config.toml
num_hidden_layers = 23
hidden_size = 64
num_attention_heads = 2
num_key_value_heads = 2
head_dim = 32
intermediate_size = 512
vocab_size = 8192
hidden_act = "relu"
norm = "rmsnorm"
norm_place = "pre"
norm_eps = 1e-06
positions = "learned"
qk_norm = false
attn_scale = 0.177
bias = "all"
tie_word_embeddings = true
parallel_block = false
init = "uniform"
init_std_qkv = 0.0543
init_std_o = 0.0543
init_std_up = 0.0543
init_std_down = 0.0
optimizer = "muon_variant"
learning_rate = 0.00744
lr_mult_o = 3.0
lr_mult_down = 1.5
lr_head = 0.0144
warmup_steps = 200
schedule = "wsd"
decay_fraction = 0.745
decay_shape = "cos"
final_lr_fraction = 0.0
batch_tokens = 16384
max_seq_len = 256
doc_mask = true
train_tokens = 134000000
max_steps = 8179
dataset = "wikipedia_en"
Each number is 128 + 32 x the weight over its row's rms, rounded and kept within 0 to 255. Layers, rows and columns count from 0. The size above them is the row's rms in percent of the matrix's.

# layer 4 MLP down (transposed), 512x64, rms 0.0362, rows 200-252, columns 0-63
size [ 96 105  38 112  96 122  99  90 121  63  96  85 121 102  96 104 115  87  92  99  42 121  45  48 118 101  96 107 100 102  32 118  98  89  83  98  74  86  95 112 104 132  70  85 104  92 101  97  48 126 115  81 106]
[[ 95 137 111 179 129 173 152 182 123 129 200 100 103 120 140 152  94 107  93 120 118 162 125  95 106 103 112 122  96 144 139 143 154 122 118 175 186  57 137 157 127 143 104 135 126 119 117 118 185  92 102 123 173  65 148 153 132 125 151 144  55  57 117 183]
 [116 159 140 142 162  83 118 141 129  73  77 130 118  83  84 151 148  68 139 172 112  86 152 105 109  67 104 160 150 149 105 110  96 115  98 111 105 126 159 104  73 112 155 112  90 125 140 161 163  87  83 187 146 142 112 163 102  98 161 124 145 145 208  82]
 [138 133 147  95 167 145 100 166 130 155  76  99 168 124 102 124 114 126  89 134 113 149 154  78 123 165 173 120 168 159 125 181 140 178 116 152 204 113 118 143 117 129 219  86  67 133 150 129  77 118 117 166 125 137  79 130 144 154 153  75  99 148 100  89]
 [124 130 124 136 163 178 185 112  83 170 131 129 154 100 119 164 133 102 170 109 131 175 184 116 153 149 156 162 108 158 164 176 126  87 155  19  99 106 115 191 154 131  97 133 177 136 109 129 160 122 103 106 114 137 172  86 181 136 109 151 112 116 150 124]
 [ 86 119  88 137 180  91 166 167 149 127 137  96 149 162 163 167 153 197 149 148 133 119 159 168  82 142 107 108 167 145  71 117 183 115 112 127 142 179 138 119 105 132 150 139  68 121 170 154 154 110 126 140  92  76 134 173  77  85 102 113 168 113 187 145]
 [ 69 147 123 123 147 103 186 145 214  84  87 168 102  74 109 135 169 145 154  91 125 129  93 102  79 101 145 140 124 154 194 107 174 145 128 102 185 163  58 154 138 100 133  76 112 168 129 145  86 132 109 128 138 153 140 113 117 124 135 133 109 122  82 103]
 [ 69  77 130 167 128 151 154  80 124 100 127 155 112 184  99 144 122 108 163 145  86 160  98 130 123 179  96 122 208  85  95 145 111 114  75 114 123 138 172 125 154 180  84 169 142 106 137 126 148 150  85 144 130 125 101 167  71  77 180 131  94 113 156 130]
 [189 139  87  87  94 119 125 150  94 165 100 135 175 148 115 119 157 148 117 155  55 120 127 169 153  89 175 102 169 126 109 139 107 131 158 103  99 110 172 176 139 177 127 126 113 142  99 134 131 163 109 131  71 105 139  83 190 202 107  77 158  93 110 147]
 [120 140  43 142  77 140  97 139 179 154 144 131 129 109  67 135 120 114 153  98 156 157 139 132 110 148 159 106 144 104 158 197 134  96  96  52 147  83 103 120 122 100 170 152 124 147  78 152 108  87 115 126 156 181 127 185 165  96 104 175 116  82 114 131]
 [135  95 128 140  69 131 115 142 145 108 170 180  93 165 140 134  80 157 117 193  78 159 183 156 176 103 166  78 185 157 149 124 151 116 146 104 172  93  94 119 153  86  58 140  99 137 122 109 146 137  94 129 118 140 104 131  99  98  79 126 132  96 102  71]
 [146 122 104 165 101  84 154 152 155 133 126 128 126 170 117 116 102 129 135  94 118 137  63 107 181 124 139 132  83 109 119  84 106 165 103  49 107 101 114  86 113  93  73 128 139 146  92 142 127 125 103 169 234  62 159  79 123 151 114 110 123  92 111 114]
 [102 168 180 152  64 101 185  96  84  64 144 122 105 115  99 119 119 115 112 134  78  67  79  94  85 105 150 128 154 141 124 108  82 148  99  96 130 110 143 107  96 109 104  82  98 219  99 151  99  97  97 113 147  88 152 110 146 141 126 106 129 163 143 140]
 [163 193 141 149 176 121 200 201 128 134 131 122 164 122 120 106 117 124 122 157 122  81 131 191  58 110 109 151 129 177 158 125 117 135 164 179 166  64 121 123 124 101 150 131 138 144 128 119 176 124 140 137 192 103 180 144 139 133 101 111 162 113 154 184]
 [143 130 148  96 104  96 146 112 140 104 140 166 151 186 145  90  67 143 150 126 188 144 142 118 128 105 158 239 142 126  58 111 123 121 102 118 145 154 130 129 139 116 112 172  93 127 104  60 114 136 114 115 149 165 102 102 170  40 159 135 136 127 114 151]
 [164  96 122  65 120 141 142 105  98  93 121  89 174 133 167 125 143  91  73 131 130 186  66 135 200 122 114 179 107  97 123 112 162 112 155  98 121 104 159 113 138  74 189 111 133 127  94 103 106 213 163  95 129 146 148  82 104 128 120 124 138 118 140  85]
 [121 177  87 130 106  90 118  74 127 153  92 148 142  76 126 168 127 154 125  95 105 173  78 115 131  69 205 121 115 143  94  74 153 103 114 119 122  92 111 130 182 142 136  87 130 137  70 136 121 143  64  97 104 131 147 121 144 119 141 141 187 104 205 122]
 [152 208 162 116 124 137 151 172 124 134 135 109  76 111 197 115  93 106 122 167 105 126 163 175  95 131 246 167 163 118  95 140 118  81  98 147 139  93 151 155 141 166 121 135 163 135 139 126 106 162 149  98 136 138 122 103  84 112 153 133 163 122 121  77]
 [141  68  83 117  80 111 114 119 191 154  82 141 123  93 189 129 125 136 130 133  72  92 183 140 134  97 147 135 141  90 127  47 112 141 150  97  91 140 151 109 121 112  58 160 120 168 145  70  90 138 105 122 126 184 133 113 111 162 126 121  91  80 116  98]
 [104 119  57  99 132  95 119 123 138 119 152 132  99  77 125 173 126 150 156 127 180 113 147  95  99 112 100  82 163 145 123 171 131 152 131 151 188  88 103 131 113 143 108 163  90 112 130 182 197 161 143 199 127 151 162 136 105  70 151 150 102 155 172  66]
 [113 104 119 156 103 149 129 102 134  98  67 125 143 123  81  95 103  89 151 145  99 100 105 122 163 141 188 160 135  64 133  92  91 105  96  77 113  90 140 185 113  99  93 137 141  88 101 115 215 155 128 148 100 153 119 131 154 116 107 196  66 166 127 145]
 [181 118 109 172 126 169 155 143 150 179 114  52 137  93 161 140 107  61 133  81 146 134  86  69 138 106 163 119 111 117 123 101 163  97 200  64 101 113 120 110  96 128 114 117 143 210 131 109 137 149  92  79 160 131 128 112 121 142 132 142  85  96 123 138]
 [140 157 117 106 131 152  74 150  79 173 148 161  80 108 110 131 169 186 124 143 105 104 146  69 131 129 116 101 115 151 167 183  26 163  82 129 126 149 134 177 104 103 127 190 112 149 124 118 116 162 135 149  96 168 124 165 161 118  87 108 156 143  94  91]
 [150 105 120 143 121  82 156 139 140 148 150 134 135  83 132  69 118 148  99 102  91 107 113 165  86 113  87 129 146 175 224 143 197 150 179 136 158 161 124 145 148  81  73 169 149 138 130 149 169 127 102  72 119  84 151 152  95 109 184 134 120 112 148 160]
 [ 83 147 119  99 103 163 130 111 102 123  98 179 107 105 155 153 132 133 152 130 159 161  80  78 130 181 117  97 107  95 140  87  99 172 111  64 132  92 109  74 102 101 116 137 136 104  60 160 147  76 115 220 132  76 128 136 141 109  92 144  91 114 136  98]
 [103 121  79 143 125 116 133 132 111 149  65 154 129  98 139 116 132 143 181 110 149 157  95 112  81  89 149 106  97 106 111 111  79 105 108  92 108 130  95  92  95  98 116 114 133 125  61 157 141 105   0 155 119 126 138 118 148  61 110 154 171 102 147 123]
 [125 127 190 176  96 176 171 109 136 108 135 145  91 149 104 108 111  91  69 172 101 163 126 108 137 155 109 188  75  93 110 195 180  76 136  88 130 145 134 137  98  95 136 129 159 178 125 104 129 110  88 141 153 112 175 127 118 171 179 131 163 181 134 130]
 [168 130 137  96  80 137 151 203  89 119  99 170 127 114 118 175 108 117 109 201  87 140  98 118 126 166 134 105 167 118  79 195 140 129 137 137 192 149 126 174 101 161 157 110 132  97 140  35 117 136 151 126 156  70  99 164 125 112 122 123 110 121 134 101]
 [164 164  71 104 158 210 173 120 122  96 100 151 180  68 126 148 128 115 134  95 150 148 137 125  65 138 160 133 157 100  62 137 103  98 134 111 179 146  85 101 126 166 114  93 139 169  97 199 134 137 140 122 119  77 110 154  97 119  93 115 140  84 139 118]
 [158 139 141  97 130 145 134 123 116 140 103 178  86 115 124 135 101 155 133 162 126 184 168 147 179 185  49 153 112 100 107 125 107  88  85 159 141  73 162 129 174 110  92 132  95 129 145  82 181  99 186 149 164  89 117 191 133 142 113 121 129  79  99 164]
 [151 145 212 100 149 118 140  76 179 110 136  67  95 149  93 104  92  98 125 107 151 166 106 146 172 169 159 197 121 122 152 122 137 153 103 164 112 106 156  65 167  84 163 136  98 120 114 128  77 142 178 124 146 128 122  84 138 102 105  94  81 153 128  95]
 [170 154  81 114  87 131 148 161  95 180 124 138 180 130 134 101 193 139 167 113 101 131 138  82 125 132 103  55 129 127 155  75 100  92 168  81  83  84 106 160 128 131 126 156 131 155 108  99  76  99 141 133 149 142 193  80 114 145 173  77 147 106 105 136]
 [125  84  98 187 145 141 118 137  92 107  98  84 127  82  94 139 187 161 127  68 127 101  97 110 140 159 154 154 103 110  95 158 150  68 153  47  96 204 148 133 131 113 117 128 119 138 132 158 130  81 127 125 119  65 103 148  93 114 198 102 137 113 152 133]
 [133 121  80  92 128 139  79  84 131 100 138 162 191 123 185 134 139 117 118 140 149 152  99  46 144 129 128 135 120 131 162  92 141  82  61  88 103 150 147 191 154  94 130 150 114 129 148 118  71  85 130 164 124 139 125 148 159 143 171 181 157  80 164 173]
 [112 162 195 178 122 108 101 115 161 139 107 128 157 185 111 137 162 166 162 120 145 108 137 156  96 143 138 161 106 171 138  96  85 161 176  95 161  81 149 119 148 106 115 142  85  99  96 146 179 151 149 111 110 206 104 152 132 137  85  58 162 152 155  79]
 [151 106  97 115 162 121 102  69 114 103  92 104 149 187 136 124 149 138 178 147  91 138 133 146 150 143 157 151 163 107  95 139 121 105 100  30  79 190 155 105 147 158  70 166 165 106 117 122 125 124 172 102 147 131  85 166  70 151 146  80 130 127 164 152]
 [134 173 139  86 122 133  86 100 102  96  81 181 124 144 179 106 100 165 101 126 163 109 156 125 206 134 143 155 142 142 117 119 152 139 153 101 161 126 142 107 110 144  43  59  85 141  97 124  99 123 166 189 170 121 166 131  99  98 110  58 112 140 128 133]
 [127 112 131 130 116  52 119 118 141 144 142 130  78 116 118 218 146  90 137  98 133  90 102 106 157 151 199 179 129 144  56 113 199 113 144 108  98  90 141 108 155 129 121 132 105 149 143 124 125 110 145 169 114 153 151 145  90 114 199 120 184 151 169 102]
 [124  96 104 103  77  76  99 125 102 121  99 175 148 138 135 112  70 196 157  84 164 114 175 159 158 136  83 151 132 123 138 154 128  97  91 144 145 100 172  74 166 190  79 117 112 138  94 166 175 112 144 135  89 159 111 123 100 159 104  92 117  65 118 140]
 [128 154 113 149 173  86 175 152 120 181 102 156 145 138 110 146 131 123 165 157 103 113 142 145 173 161  80 109 190 173 157 126 120  77 133 111 189 130 126  98  94 110  89 144  99 149 151 140 208 116 145 160 141 137  66  92 158 123 173  61 165 141  97 110]
 [163 131 183 126 109  73 174  80 157 172 134  37  70 130 124 163 145 116 112 194 145 106 140 120  85  78  71 143 130  87 219 105  95 127 151 106 104 127 134  95 154 171  92 156 130 130 123 158 130 108 129 145 136 115 133 146 120 134 128 151  92 160 129 120]
 [117  70 158 155 145 159 158 150  87 119  93 150 113 183  94 103 115  83 169 151  98 129  85 118 104 209  97 133 101 134 116 156 106  79 157 117 128 145  97 130 105 172 132  94 133 165 130 107 106 107 171  78 160 147 117 162 199 112 104  88  68 150 165 161]
 [138 122  75 116 165 133 129 133 126 155 121 150  82  92 118 107 117 144 176 168 101  95 138 109  92 100 108 125 129 116  90 111 109  90 117  96  82 181 129 106 132 129  88 172 136 130  72 166 191 129  82  81  93 153 141 176 185  95 109 171 136  80 139 208]
 [158 126  80  98 130 125 181 184 101 118 143 145 148  90 130 138 176 165 147  62 115 122  98  77 158 114 144 116 135 121 104 157  88 149 143  84  92 139 167 133 152 147 111  81 130 170  72 107 160  97 107 198 133 147 121 130 119 149 149 218 182 127 164 126]
 [ 93 219 117 146 161 168 146 146 112 169  67 105  49 119  73 133 166 111 121 147 143 115 112  93  86 133 120  92  80 144 110 100 142 135 148  91 129 159 157 110  64 139 117 144 171 151  99 155 126 131 129  96 135 159 169 106 155  90 179 104 147 150 103 176]
 [ 64 152 178 121  73 141 129 115 122 122 148 146 170 113 171 134 131 166 123 134  86 114 137 185  90 130 102  74 119 154 111 138  71 107 124 211 183 109 120 152 108 163 130  68  75 127 132  94  98 101 118 158 178 155 129 141 182 150 135 119 142 112  91 176]
 [148 122 125 123 138 119 182 103 101 110 125 162 160 171 123 106  89 153 127 152 135 128 129 101 190  99 128 146 121 101 125 158 118 116  89 167  59  68 150 114 100 151 185  85  91 159  90 182 205 141 124 114 155 132  93 148  96 171 105 106 151 100 157  53]
 [150 103 106  91  93 144 137 155 187  93 185 137 195 112 102 118 123 112 152  80 140 162  88  88 161 105 135 191 141  97 100 181 123 162 149 101 118  94 154  60 137 140 177 136 104 126 112 109  90 153 192 137 177 156  65 107 130 148 113 137 105 119 123 101]
 [ 81  87 105 109 195 127  86  53 117 143 100 182 170 122 149 149 122 121 115 132  95 122 157 164 104 128 171 100 102 108 136  94 152 134 164 150 163  97  93 151 101 122 171  65 186 101 114 134 105 175 139 128 184 177  90 135 167 185 139 108 113 143 124 141]
 [ 61 163 115 175 167  88 150 168 116 149 131 140  99  37  83 125 174  94 122 133 147 161 112  66  89 135  97  83 125 138 116 129  90 122 100  90 125 126 141 125  88 100 172 143  53 142  74 146 109 111  84 139 131 115  87 137 148 106  92 104 106 125 160 144]
 [174 134 104  44 189 160 119 161  71 144 115 175 133 125 126 137 137 122 134 137 133 106 140 110 148 109  94 126 162 107  82  98 120 178  96 121 198 102  91 156 162 147 127 143 134  97 177  77 126 132 138 202 158 136 197 158 135 122  72 118  97 150 136 120]
 [ 70  90  55  71 103 149 181 128 123 163 108 151  84 114 146 162 167 190 167 138 147 109 163 139 152 163 179 152 128  97 122 136  75  84 169 101  85 103 122 124 138 146 142 122 147 104 133 155 118 168 165 135 165 103  99 100 124 107 104 135 185 122  80  85]
 [158 129  97  90  90 132 139  87 170 131  96 196 166 138 112 159 110 119 138 138  65 175  57 101 195 155  93 123 104 170 116 135 129 163 168  72 143 137 175 118 126 141 128 128 116 149  98 126 147 117  72 126 140 145  71 127 138 130 181 169 176  89  97 127]
 [144 150 140 149 129 183 142 143 160 110  97 160 152 166 157 137 127 133 149 100 145 103 164 134  97  90 142 127 164 160 110  85  93 104 149 143 148 145  82  44 177 158 139 132 110 138 165 215  43 129 118 119 188 139 154 129  70 170 123 116 152 110  99 122]]
# layer 4 MLP up, 512x64, rms 0.204, rows 201-252, columns 0-63
size [121  31 110 101 125 102  87 118  57 112  80 103 111 101 106 115  96 101  95  34 113  48  53 132 113  97  94 107 103  30 112  95  90  90  91  75  92 116 106 105 138  83 101 106  90 105  77  41 116 112  81 102]
[[135 110 145 109 149  75 121 173 131  97 107 121  73 121 101 153 144 106 138 148 156 152  78 157 122 129 138 153 138  98  66 144 111 157 108 149 122  84 153  95 130  61 191 190 128  86  89 141 141  98 115 149 115 147 146  66 156 127 157  69  47 154 164 116]
 [105 148 174 104 116 163 168  46 146 163 104 146  80  59 134 142 133 106 119 127 154 121 170  97  73 124 119 145 134 103 103 165 134  59 120 118 135 127 108 163  92 178 110 127 141 154 183  55 150  64 166 109 110 111 115 137 128 105  74  99 153 127 116 139]
 [133 138 183 171 122 150 124 117  84 167 106  91 130 210  63 174 116 117 135 140 113  96 124 129  82 173 152 130 116 151  80 154 103 179 125 126 144 147 149 127 102 128  81 209 138 141 136 161 167 131 126  84  82 189 114 123 112 142 108 151 152 164 185 134]
 [ 66  96  78 151 184 134 124 134 166 150  92 118 176 191 105 130 134 123 157 124  89 141 137 100 129 166 109 154 131 160 115 139 180 129 149  46  61 127  66 130 141 134 185 108 155 150 121  84 140  92 163 137 145 165 128 157 100 168 129 155 136 159 163 162]
 [ 72 119  97 140 153 117 162 146 190 126  94 131 100 105 127 126 154  91 126 104 103 103 106  75  44 129 136 163  88 119 141 151 129 105 142  99 145 124  68 138 167  97 108 148 167 103  80 170 123 106  89 111 120 125 165 168 208 105 145 125  94 133  52 122]
 [ 96 163 171  64 145 131 146 158 146 171 134 145 135 102 154 122 119 138 113  52 223  95 143 130 108  83 125  91 130  90 191 178  84 129 160 125 151 105  79 153  88 137 113  83 135 104 127 141 120  87 104 108 169 114 159 105 167 118 127 126 109  73 108 118]
 [129  85 181 161 122 118 121 143 144 109 175  93 181 137  78 134 161 108 142 125 177 108 185  98 161 153 145 124 134 143 114 162 128  90 128 117 116 193 102  36 143 125 132 151 126 164 156 142 138 159 141 120  94 193 133 112 185 161 117 110  75 146  70 160]
 [149 103 145 142 104 133 120 105 176 163 157  33 154 147 168 158 139 139 115  90 129  93  74 181  79 121 168 138 125 104 129 141 120 113  98 153 208 169 159 124 128 131 112 140 107 107 114 179 186 111 131 109 114 108 180 170 140  87  90 146 170  77 119 108]
 [ 99 132 155 140 128 151 155 138 148 130  97 122  93 124 103 172 105 109 105 102 133  71 107  96 101 165 162 158 144 143  88 105 150 130 134 163  82 130  37 107 123 164 208 197 120  89  62 145 121 104 138  85 104 186 122 120 109 125 172  96 104 148 103 102]
 [153  85 119 170 132 148  81  84 176 183 109 158 126 117 103 160  81 110 145  77 104 149 148 108 158 172  86  89 223  97 111 148 109  93 160 171 129 113  86 116 114 138 160 144 134 151 160  89 185  92 147 114 149 127  95 139  96 140 103 153 113  72 106 133]
 [124 177  98  79 149 186 156  67 103 110 147 134 128 145 182 152 153 132 108 128 123  91 125  84  51 173 108 135 147 164 115 160 134  83 134 136 139 122 106 143 126 159 143 170 119 131 140 162 162  57 104 158  70 176 170 121 147 132 149 182 144 138  72  98]
 [ 88 111 114 150 151 133 183 137  67 145 148  87 165 109 106 121 154 143  94  77 116  58 194 108 186 140 138 182  99 126 197  87 139 144  94  98 100  91  71 148 145 168 161 164 113 109 102 147  99 106 147 118 148 109 152 160 132 161 111 102 107  88 113 131]
 [109 139 202  84 174  86 146  90 157 204 172 119 155 113 126 123 149 169 119 100  96  87 150 136 116 175 120 105 144 111 187 164 163 173 111 160 149 145 138 153 181 117  62 125  86 135 186 132 135 108 126 129 121  63 136 112 115 110  89 150 103 110 117 101]
 [ 88 103 168 188 159 118 140 107  80 159 123 151 118 103  98  88 115 147 161 148 138 136 150 109  33 132  98 140 145 115 140  96 177 113  78 155 164  99  76 153  78  98 132 119 111 135 173 133 152  70  87 117 129 172 164 150 115  91 140 106  95 165 162 178]
 [113 113 159 151 143 183 166 114 164 172 126 107 122 118  79 164 169 141 169  97  95 113 129 100 112 147 123 205 119  89  91 196 168 154 169 143 152 119 123 150 160 136 152  99  74 136  81 156 204 118 102 136 147  87 172 137 119  85 126 161  73 125 131 127]
 [116 172 181  92 178 132 153 183 181 170 162  98  79 103 170 120 125 128 145 115 111  75 100 125  49 167 138  77 133 138 119 144 132 143 117 142 141  89 140 137 143  99 131 192  96 129 174 157  98 117 102 139 119 158 149 104 134 140  77 158 136 170 135  56]
 [ 79  95  92  83 143 144 139 142 172 101 124 144  94 126 102  92 177  70 169 169 117 108 160  80 112 112 114 145 127 104 192 158 128 153  96 123  59 160 140 126 182 126 125  98 126 215 151 132 127  91 105 143 113 119 166  96 153 148  99  97 104 159 114  70]
 [124 113 190 123 174 123 128 110 195 143 137 194  71 186 155 123 159 164 132 124 131 136 135 143 151 155 166 136 129 144 167 103  73 125 119  65 102 123  67 179 130 104  81  97 121 103 170 120 133 150 159 124 129 201  96 139 118  72 108 145 127  87 156 127]
 [ 93 171 150  98 181 157 145 124 139 118 126  95 140 114  68 119  67  65 158 129 137  66 132 130 122  89 112 156 132  63 115  94 160 160 138 178 140 135 134 182  95 115 162 132 161  99 126  99 117 128 150 143 136 137 198 126 127 148  66 162  51 144 124 154]
 [143 155 217 142 171  72 152 122 172 170 121 136 103 120  73 127 122  97 148  87 178 106 161 154 141 136 125 115 182 103 136 120 124  71 161 127  93 130 158  73 177 105 149 100 128 145 103 165 162  53 143 124 124 142 176 142 124 122  71 128 111 170 147 114]
 [ 96 155 119 145 147 132 119 123 105 165 119 172 189 142 129 109 119 141 150  82 167  90 159 160 122 180 172  89 104 197 160  99 128  44 166 106 127 111  81 139 125 174 182 117 114 150 166 140 128  95 163 163 141 130 124 200 147 156 114 136 182 109  97 126]
 [123 156 126  91 175 120 108 119 127 188  76 140 160 136 126 126 146 145  98 144 173  72  82 178 160 115 145 137 131  93 150 129 110 137 150 144  88 115 100 212 105  84 162 133 202 101 111 162 162 102 166 211 108 133 150 124 155 156  83 110 160 139 132 128]
 [103 148 181 136 110 175 112  91 168 172 149 176 132 135  97 135  93  65 169 144  95 137 210 123 161 166  78 109 132 116 161 144 170  93 125 151 134 140  94 137 170 173 108 143 174 141 180 117 163  61 161 118 111 129 138 138  84 148 117 137 156 172 163 128]
 [ 76 117 157 126 114  94  80  66 186 116 138 152 134 165  60 159  82  95  99 104  77 100 133 134 128 173 129  76  73 166 156 123 144 144 134  93 159 108  57 154 133 167 135 107 137  89 140 159 112  77 126 112 118 135 171 140 104 107 115 155 126 191 105 115]
 [134 119 157 140 175 207 104 136  72 149 109  81 124 153  72  50 169 125 137 119 111 150 179 133 174 160 129 102 117 189 127 138 177 142 129  94 104 134 115 123 130 104 113 147  92  81  82  92 120 117 141 130 121 174 134 143 119 167 103 143  48 105 146 161]
 [ 98  99 134 179 149  88 109 107 171 172 126 124 149 114  85 150 106 161 146  71 137 108 190 166 145 197 132 157 148 159 163 124 170  88 164  98 132 131 122 124 186 116 144 155 109 150 156 178 151  80 143 131  71 209  97 136 103 134 145 160  88 129 112 144]
 [124 154 108 112 129 121 137 122 130 136 120 123 141 176 178 167 160  72 124 150 120 171  64 149 148 136 133 121 115  46  84 135  85  77  78 109  83 196 107 149 112 102  80 127 196 157 156 121 116 192 116 128 102 139 128 189 110 160 127 126 147 155 103 148]
 [139 124 142 172 182  93 131 149 144 113 131 120 131 157 126  51 123 140 177  85  81 105 177  84 171 143  81 138 130 145 162 111 152 112 145  92 163 150  80 113 108 177  84 103  96  71 129 115 125  84 154 138 123 113 146 100  99 101 119  80 160 169  55 161]
 [ 83 148  50 153 136 153 126 139  91 168 124 187 128 112 127 112 132 146 104 161 102  74 155  88 105 112  96 103 131 129 146 132 162 102 166  89 153 170  47 136 122 164 126 138 166 140 187  98 148 100 113 149 126 164 142 186  60 149 151 188 155 140 126 130]
 [132 158 184 100 142 112 128 106 118 141  86  99  76 130  97 140 116 102  80 156 203  90  87 195 151 102 171 133 131  78 124  92 118 101 122 106 115 177 100 120 112 134 142 152 180 167  88 141 146 113 119 111 105 193 109 131 144 105  88  63 124 186 145 157]
 [196  98 190 177 141 164 138 113 157  97 137  69 100  69 133 114 154 173  55  83 138 142 161 122 120 131 153 200 131 126 141 153 124 106 178 129  95  99 187 119 131  85 111 147 105 161 148 156  94 130 147 160 132  97 120 101 137 124  98 108 147 108 178  92]
 [151  93 166 157 107 117 111 153 105 129 152  98  66 121 120 113 102 104  96 119 130  74 163 209 149 141 105  85 146 124 190 132 143 128 162 151 108  82 125 117 144 170 159 138 147 127  94 119 150 112 114 137 145  28 182  59 142 113  96 120 102 111  77 114]
 [ 70  81 133 183 114 170 158  82 131 172 127 111 123 123 183 138 153 153 196 201 112  66 134 110 166 134 193  67 130 122  52 144 152 163  95 127 115 167  95 138 150 111 134 136 136 142 129 108  97 136 125 146 157 124 121 106 133 136 119 134  96 154  70 122]
 [ 74 140 165  99 126 109 148 126 151 197 152 167 119  71  91 129  81 106 151 112 199 103 134  86 100 110 141 104 106 125 165 109 149 113 159 171 156  68  85 126  84 128 145 103 127 139 113 118 133 158 121 215 161  95 194 137 148 169 148 109 110 156 121 110]
 [175 202 149 113 120 142  65 119 150 146  89 114 132 129 100 106 151 128 128  85 128 149 172 130 121 131 141 111  88 113  97 108 152  65 108  80  66 117 120 108  88 149 169  80 136 208  95 126 142 157 114 128 123 139 124 168 109  74 170  65 126 109 177 105]
 [ 60 107 126 121  86  99 164 118 127 129 119 246 125 114 129 164 127  96 136 185 124 137  99 145 166 124 137 101 175 154  48 151  99 131  84 169 126 153 131 140 167 145 154 132 119 146 143  86 134 129 113 130 159 154 137 154  44 100 150 150 140 148 111  99]
 [172 112  75  82 160 125  86 157 121 106  73 109 117 123 108  91 139 156 147 126 103 136  97 121 131 152  71 170 131 102  86 163  95 128 137  69 134 152 150 149 124 149 164  77 144 112 126 125 194 131 155 121  88 118 155 159  68 130 112  52 136 121  88 203]
 [102 156  69 162 140 133 152 153 120 107 126 111  96 130  95 167 148  96 127 198  97 193 144 145 128 160  80 103 100  53 108 125  88 110  97 148 145 104 131 129 118 126 122 144 134 117 157  81 146  93 149 132  89  76 108  69 121 135 118  43 115 198 109 129]
 [132 121 148 116 166 173 118 183 167 110 128  75 120 150 141 151 181  63 140 101 138  89 145  98 142 103 100 106 131 131 189 143 132 102 143  93  49 181 107 119 182 108 142 184 169 100 134 110  97 145 130 128 145 174  93 177 138 137 121 198  96 158 127 118]
 [113 109 139 183 133 144 190 126 118 114  77 123 113 154 124  58 161 120 122 154 167 112 119 200 108 155 155 134 114 126 142 126 124  70 133 114  64 122 107 175 158 149  90  69 105  89  67 130  91  89 136 147 153 139 120 122 187 128 133  51  98 101 120 121]
 [ 82 167 139 162 110 118  86  58 139 113  98 142 167 161 107 134 103 164 145 109 105 113 108 155 141 126 152  65 120 161 119 121 150 145 145  51  62  79  72 186 114 131 149 106 154 102 127 141 126  55  92 135  81 162 157 129 118 163 110 135 119 160 132 173]
 [163 113 134 158 218 151 144 125 104 141 144  97 169 141  83  96  98 166  76  94 111 149 137 154  79 124 164 149  80 122 151 120 159  96 149 166 160  98 172  80 163  95  92 149 135 146 148 113 125 159 148  96  89 128 113  69 124 113 156  63 108 117 106 190]
 [200 116 156  64 181 122  98 153 178 114 176  96 119 196  97 136 135 135 136 119 146 166 114 118 195 171 127 115 176 139 129 105  84 149 114 158 110 198 134  79 151 132 172 140 137 109  98 149 128 154 174 129 107 113 110 112  85 136  93 127 154  88 170 103]
 [162  68 113 164 137 104 146 105 136 132 105 153  81 140  86  66  76 163 105 141 148 125 149 123 103 106 112 141 167 120 120 154 152 139 101 121  99 129 104 120 108  47 182 209 145 131 151 117 133 132 165  82  79 131  69 113  94  76 106 119  67  97 115 118]
 [ 85 116  96 121 153  89  62 155 100 134 138  96 107 145 114 133  83 109  95 141 136  91  63 153 197 105 102  88 105 111 120 127 204  80 127 150  87 121  79 136 186 153 151 214 111 118 115 129 113 140 120 154  70 127  98 140 110 156  92 105 121 123 126 119]
 [167 151 177 134 162 104 189 119 165 165 149 155 105 141 143 137 143 106 138  75 149 128 123 174 193 163 134 167 103 122 139 117 113 167  96 117  53 122 189 126 156  78 118 170  92 126 109 114  83 118 145 159 140 115  64 138 180 135  67 136 180 127 125 129]
 [147 118 133  93 156 127 122 139 144 126 100  94  84  97 178 168 142 131  75 140 123 126 148 130 108 164 100 126 123 128  73 218  90 150 169 151 188 122 137  98 101 176 111 168 138 132 160  97 126  79  94 180 144  96 178 151  97 125 159 101 178 169 180 154]
 [157 122 191 116 123 164 124 122 114 139 154 137  78 104  88 154 172  85 115 107 130 122  96  98 134 165 120 153 129 110 119 116 103 122 138 159  69 107 106  75 144 153 201 220 127  99  86 114 131 116  88 103 167 179 171 153 110 122 141  85  73 148  82 145]
 [132 126 133 175 131 152 105  65 123 149 119 157 141 205 180 131 199 151 123 188 101 122  90 145  94 187 174 124 166  97  86 162 139 130 114 136 221 151  84 146 122  98 102 148 104 138 164 115 123 153 150 147 140 147 134 145 146 117  80 108  89 157 142 139]
 [134 102  92 136 126 146 190 119 123 156 137 123 170 221 138 118 187 136 173 190 135 141 138 157 131 148 151 175 156 118 152  86 114 113  89 127  80 179 149 142 145 154 117 177 117 177 115 199 183 165 155 153  92 145 150 141  97 120 108 122 158 130 146  91]
 [174 125 170 149 127 189 119  75 170 106  96 118 145 162 132 188  88  97  96 179  55 138 120 161 143 115 195 157 115  91 159 132 109 151 160 120 131 140 167 156 115 136 155 138 110 106 107  86 185 151 107 123 118  66 129 159 117 116  94  55 121 141 147 146]
 [ 90  87 172 180  89 141 127  90 103 125 135 108 160 137 166 152 151 106 157 121 121 129 141 167 197 128  84 118 118  90 162 127 175 124 161 113  78 146 134 146 195 161 153 122 152 100 105  84 160  50 130  77 116 153 158 135 168 141 104 207 112 131 119 138]]